From a checkpoint of a small transformer trained on Wikipedia: 5135 steps.
Each number is 200 + 20 x the weight over its row's rms, rounded and kept within 0 to 999. Layers, rows and columns count from 0. The size before them is the row's rms in percent of the matrix's.

# up: layer 7 MLP up, 768x256, rms 0.228, rows 302-314, columns 128-255
# down: layer 7 MLP down (transposed), 768x256, rms 0.254, rows 302-313, columns 128-255
up302,100,228,248,148,224,208,172,211,207,226,202,195,172,187,142,225,207,249,180,213,180,198,171,229,200,221,203,192,215,208,181,224,198,209,198,174,209,234,154,180,187,231,167,197,152,212,182,201,178,233,203,235,184,228,163,224,164,235,205,201,193,176,190,214,226,177,203,212,214,236,201,225,220,206,188,184,220,166,216,219,168,204,205,205,191,219,174,230,199,219,189,195,191,174,197,190,168,206,159,225,214,197,198,210,213,214,232,199,212,165,235,202,187,189,195,195,218,167,205,187,186,214,191,243,201,192,185,203,174
down302,094,183,163,208,191,217,193,195,170,209,202,178,215,175,212,219,176,219,205,207,228,158,170,171,221,197,182,212,216,182,201,169,204,217,215,203,222,208,206,171,186,188,208,216,209,165,194,192,215,203,214,198,193,211,225,198,190,187,191,208,193,195,216,181,216,217,204,206,198,189,197,177,197,174,186,204,164,191,202,198,169,254,212,215,178,180,219,210,208,230,205,205,227,212,186,181,222,219,218,177,175,208,225,182,224,184,197,203,215,224,180,213,214,191,206,204,202,229,200,190,219,194,201,187,216,214,207,221,222
up303,099,180,199,135,196,230,205,193,149,188,168,206,193,175,206,177,196,227,191,171,206,179,161,217,182,226,196,231,207,195,205,188,170,210,206,200,190,210,203,197,207,184,196,185,220,214,212,206,183,196,216,235,183,200,209,228,159,231,209,207,211,190,226,204,159,204,186,195,180,232,220,205,185,197,225,227,231,208,165,195,197,195,175,188,196,186,213,213,169,168,210,201,206,175,204,228,170,217,247,201,177,187,197,221,205,219,220,196,199,166,179,204,206,233,242,206,153,201,216,211,186,187,209,191,198,179,207,199,243
down303,096,181,203,211,204,194,195,194,210,210,230,186,155,224,216,193,190,189,208,173,220,192,226,204,166,235,202,201,218,211,179,181,200,185,194,245,225,216,201,203,176,199,184,189,204,163,204,183,194,223,205,199,215,170,210,199,215,210,192,217,193,189,211,196,232,200,196,211,208,194,198,226,196,172,196,206,216,215,184,188,209,160,232,183,206,200,196,173,193,181,185,167,174,214,254,195,172,204,232,197,225,211,196,197,223,205,163,206,208,222,185,195,201,186,196,192,173,235,227,217,176,224,182,208,187,196,172,213,231
up304,101,231,181,193,184,213,167,171,179,188,220,182,205,218,232,192,250,228,234,216,200,199,216,191,181,180,192,172,199,169,216,181,212,210,166,190,205,234,183,217,195,182,203,178,170,198,219,188,172,194,236,191,221,184,207,191,207,194,204,200,223,222,185,199,201,207,185,199,218,215,214,223,219,207,200,198,187,199,179,219,150,200,219,175,203,206,175,191,181,207,171,214,216,223,197,177,200,193,179,200,194,228,185,227,188,163,180,201,221,206,161,193,179,180,199,219,190,179,220,201,175,185,201,192,211,187,202,177,207
down304,098,160,177,187,188,212,224,177,214,201,189,198,215,198,188,183,162,180,191,213,188,200,222,193,161,212,235,172,199,204,202,212,223,234,210,204,205,197,213,207,201,226,226,242,211,205,159,185,218,202,182,221,215,210,188,199,173,209,183,198,207,216,208,202,196,188,204,167,214,184,222,185,194,209,198,233,194,204,194,229,172,191,224,179,204,194,192,167,186,165,215,211,193,219,233,198,224,216,218,178,200,226,215,216,216,198,225,214,186,188,211,217,235,206,201,225,174,184,213,199,213,202,215,168,184,170,216,227,203
up305,110,231,194,212,222,184,177,198,221,179,201,199,206,179,217,164,216,158,162,211,167,206,186,199,211,213,201,199,205,203,187,249,174,191,194,184,189,192,231,206,218,216,192,185,178,203,194,220,221,163,193,216,204,209,180,164,153,201,186,194,233,181,206,174,178,198,174,210,221,179,196,216,249,191,210,192,213,247,199,182,183,193,204,210,180,167,249,186,196,196,166,243,189,234,202,189,190,161,225,198,215,147,236,217,215,194,211,207,213,223,196,212,218,187,202,209,206,176,186,192,188,218,198,222,200,187,212,184,188
down305,113,218,187,216,173,178,176,156,203,210,205,190,213,229,195,176,222,160,196,180,200,216,169,180,208,175,215,197,207,196,211,251,216,133,155,178,253,198,186,218,226,223,177,235,200,191,193,179,205,200,198,176,233,179,195,201,200,171,206,225,181,239,186,189,210,225,218,188,224,190,202,197,189,197,211,187,184,224,200,208,187,198,218,195,189,159,186,209,207,178,187,179,169,197,223,175,199,208,206,225,194,225,199,220,229,201,192,220,182,216,206,175,226,200,202,215,220,207,204,226,193,173,217,223,227,181,188,180,191
up306,089,200,191,211,210,188,215,218,204,169,183,186,211,208,206,218,210,236,233,220,227,214,193,230,183,183,150,186,199,195,218,220,167,198,180,211,208,205,200,192,243,225,176,212,221,201,201,206,203,216,190,210,197,221,197,197,211,215,180,167,156,177,161,224,163,181,222,206,223,201,176,197,221,189,188,216,180,221,229,208,212,217,192,167,227,197,209,211,149,211,170,208,191,210,210,214,200,188,208,204,198,218,198,187,200,221,190,235,185,199,179,229,170,193,215,178,200,203,201,195,220,154,203,209,218,200,221,189,221
down306,094,209,179,180,202,200,188,198,198,195,196,220,184,189,199,166,203,160,222,195,196,183,237,209,186,223,192,240,201,177,207,205,228,208,233,180,181,180,185,203,192,183,166,199,175,213,179,184,185,155,235,207,220,159,218,219,191,198,216,207,225,185,209,191,264,178,150,195,191,225,222,198,203,179,207,209,177,215,165,195,190,195,179,231,192,189,149,186,197,192,195,220,180,193,220,186,161,212,185,181,169,166,197,219,206,192,207,208,210,180,239,191,196,206,171,187,204,203,199,184,177,233,197,186,202,209,176,185,232
up307,101,201,198,194,197,192,211,190,214,184,184,215,192,217,205,193,183,202,222,213,181,204,246,175,224,194,163,205,192,174,183,201,212,165,199,198,195,176,204,193,208,204,210,227,187,225,205,183,195,224,232,187,231,220,189,142,223,214,185,219,174,207,200,193,203,191,192,164,175,200,194,209,233,180,233,205,200,192,198,218,181,222,194,192,186,161,210,211,198,188,212,210,210,170,201,187,240,185,197,204,214,230,187,250,205,157,186,181,250,219,213,201,242,182,170,205,227,210,196,185,218,178,211,221,207,216,186,250,229
down307,107,197,201,174,177,172,194,220,179,184,205,212,211,230,194,164,192,187,207,198,200,218,245,193,199,208,207,194,210,200,176,199,176,214,197,216,200,217,204,213,239,216,159,207,194,233,183,173,193,193,208,193,224,213,204,188,231,175,194,209,204,189,210,186,157,184,163,200,168,189,229,219,193,188,217,218,171,209,180,196,221,182,193,228,199,192,236,177,182,228,216,185,199,202,254,189,177,208,198,202,221,213,217,174,171,242,229,198,207,208,226,215,186,212,177,154,177,197,211,218,186,208,216,185,226,184,185,202,196
up308,085,187,192,174,173,202,186,190,190,177,173,210,190,217,213,181,185,211,213,206,242,230,206,201,196,175,159,198,179,232,189,183,190,205,168,233,203,213,216,179,215,246,207,191,178,175,182,189,184,212,216,195,214,210,198,194,204,217,228,198,167,185,198,203,206,191,185,180,179,208,159,200,192,187,180,206,236,187,165,184,186,194,248,209,201,195,186,178,181,197,187,184,169,181,176,234,163,206,184,187,201,237,230,143,179,192,218,236,204,235,185,186,205,241,170,170,194,182,208,210,187,196,195,209,173,200,225,225,199
down308,091,220,187,198,227,167,193,205,215,222,218,178,202,203,193,197,191,189,226,198,189,178,182,186,192,205,229,208,208,212,204,186,182,160,233,225,225,197,212,189,197,199,213,198,214,194,179,183,208,201,181,205,207,206,194,191,191,159,195,232,214,227,196,212,188,220,201,227,204,228,208,214,217,222,216,234,241,198,193,229,194,210,184,203,174,218,177,201,189,226,211,210,220,207,159,206,185,217,214,250,176,162,186,240,165,177,212,181,238,192,200,186,222,196,209,201,211,193,196,215,215,164,192,197,198,218,196,223,206
up309,105,197,195,190,219,187,207,194,166,204,191,206,184,168,210,185,194,174,183,193,226,222,175,181,204,157,209,214,203,192,141,197,185,198,183,198,256,188,201,199,233,205,187,155,187,223,213,187,211,215,184,204,208,177,178,194,196,203,214,207,229,206,198,194,195,159,227,210,251,171,185,170,229,224,162,213,184,190,180,173,186,207,226,172,189,170,186,220,180,201,173,204,235,216,181,224,203,187,209,191,191,171,200,203,200,175,162,207,233,219,200,225,202,192,172,210,212,200,201,184,208,197,211,219,213,210,202,204,201
down309,109,170,214,215,215,180,206,232,186,201,228,189,221,259,178,200,229,215,208,203,198,206,196,211,217,220,201,212,211,207,208,169,193,214,216,227,228,180,197,211,207,199,224,164,214,177,238,173,232,195,159,182,158,220,208,220,166,225,191,212,170,182,207,219,207,204,187,232,174,185,178,171,208,203,204,205,228,188,207,182,190,204,213,212,190,181,169,192,186,214,212,245,157,216,215,187,212,230,200,204,197,227,191,200,176,177,155,241,211,230,240,197,202,198,233,201,194,221,190,250,168,201,191,198,193,189,216,235,167
up310,094,210,200,187,196,200,192,194,213,213,189,192,196,225,238,205,186,246,187,203,202,186,230,196,205,152,239,168,213,211,174,174,229,195,220,209,202,177,185,229,178,166,219,193,199,178,231,192,235,165,207,225,223,208,189,226,171,208,197,205,170,217,167,179,206,200,198,213,206,199,209,203,171,187,196,235,195,171,190,241,183,181,180,174,212,218,220,200,163,211,185,196,188,181,190,231,172,225,176,182,186,209,206,220,204,197,190,244,216,210,244,192,219,211,192,229,214,172,200,212,201,199,200,233,197,224,199,194,219
down310,099,174,187,232,196,204,241,235,203,187,203,213,148,205,208,184,206,248,205,175,181,206,165,195,196,221,199,227,182,172,218,211,167,175,235,213,181,210,177,200,191,182,197,222,234,197,161,192,197,215,214,196,186,204,189,235,225,185,219,184,195,194,210,185,210,226,211,169,229,206,209,230,220,215,183,211,203,202,213,173,180,199,237,210,201,195,191,174,209,167,245,216,213,223,204,190,214,213,183,181,188,183,202,219,212,186,214,180,171,219,213,247,171,207,207,206,180,181,191,221,199,208,232,231,169,194,174,207,246
up311,100,174,187,183,165,194,216,220,205,193,161,226,201,217,197,248,192,224,205,195,194,232,189,196,182,196,196,219,191,220,227,177,220,185,230,235,196,228,184,192,211,158,215,156,187,214,177,219,191,210,200,193,228,206,206,224,188,193,188,209,213,180,225,220,197,213,236,208,178,209,153,254,188,184,233,185,250,216,216,170,186,216,189,203,195,187,208,225,212,225,180,165,194,198,212,185,212,224,191,194,172,206,184,195,205,203,196,185,214,222,236,190,194,207,219,190,216,240,175,209,203,206,187,158,220,183,163,189,163
down311,101,197,239,196,185,210,212,190,209,195,201,197,176,183,202,217,203,212,216,191,146,222,215,230,192,177,170,173,180,225,213,196,191,197,202,168,217,159,236,190,201,217,207,201,183,212,211,185,199,213,178,186,219,217,221,178,198,195,198,209,201,209,231,191,198,159,190,181,216,201,229,207,181,184,199,175,230,216,240,189,231,162,215,214,196,199,222,188,209,203,195,175,178,208,198,199,230,215,178,215,197,197,207,156,223,212,206,184,186,206,230,190,174,198,164,190,153,196,224,199,218,193,187,263,188,198,210,184,182
up312,101,197,214,194,223,214,194,224,216,210,188,171,192,208,211,189,180,216,177,171,202,188,176,225,171,186,202,209,212,204,167,225,211,174,200,188,214,198,162,202,194,212,199,192,141,202,171,170,203,216,176,197,193,207,232,211,194,175,211,165,187,222,230,201,198,198,187,224,192,201,211,222,217,201,221,167,227,215,177,191,175,182,201,214,203,194,189,159,225,199,205,192,201,199,182,211,219,226,214,222,182,200,228,189,202,172,171,221,196,186,163,217,203,203,195,216,203,203,217,219,220,167,209,204,214,191,223,239,164
down312,108,231,232,219,196,191,198,209,198,230,198,246,192,162,171,169,166,212,204,202,235,206,225,204,188,201,196,211,176,212,196,223,237,203,218,187,155,166,236,164,192,197,176,206,175,170,219,187,230,202,212,191,212,197,185,229,198,211,193,204,232,216,238,198,191,184,201,194,219,194,180,198,204,198,170,203,214,188,178,238,182,206,214,226,172,190,223,204,204,208,193,198,166,199,200,202,184,197,193,203,197,222,200,194,222,165,222,211,217,185,152,220,193,192,192,186,187,217,180,205,191,190,199,200,204,223,210,211,177
up313,095,200,195,196,210,184,209,171,181,213,201,210,220,190,212,203,189,169,201,153,211,202,192,153,150,209,182,207,195,221,212,197,219,203,218,212,199,204,181,222,191,243,209,155,198,227,191,195,191,206,190,196,181,200,194,204,190,188,194,224,194,204,213,178,185,185,216,184,174,222,173,222,192,214,193,213,224,200,190,165,215,213,196,148,194,171,224,176,188,184,146,209,196,225,214,241,185,193,175,217,225,216,217,155,197,203,201,204,177,206,179,230,204,157,196,174,228,232,180,230,189,207,187,212,204,211,170,218,211
down313,098,167,211,209,214,180,195,216,153,208,192,189,238,248,187,204,208,201,211,194,208,215,192,219,201,210,185,190,189,216,222,194,173,213,182,214,197,203,199,178,210,200,190,250,183,203,218,211,188,166,188,226,208,214,205,197,221,166,182,174,165,179,157,196,241,192,197,205,189,165,207,210,193,181,165,211,211,204,228,199,211,209,210,227,212,224,226,227,189,195,174,203,169,225,197,190,180,205,194,218,217,154,187,201,226,205,194,184,190,213,192,214,199,136,207,203,225,226,200,221,176,199,196,229,214,201,201,198,221
up314,097,193,217,219,206,212,198,194,241,207,225,186,235,195,210,217,157,192,214,209,204,216,195,199,181,195,209,166,185,199,214,214,190,216,186,179,193,208,173,191,184,209,210,212,177,211,180,247,210,186,179,219,180,205,225,243,203,222,195,230,217,200,230,192,231,172,193,174,181,169,212,187,198,181,215,212,184,187,188,199,190,194,181,192,221,171,187,213,199,191,175,189,203,235,199,155,184,172,206,227,187,226,161,218,180,204,188,214,212,189,194,200,201,202,166,219,181,207,189,159,211,200,139,199,218,200,201,224,208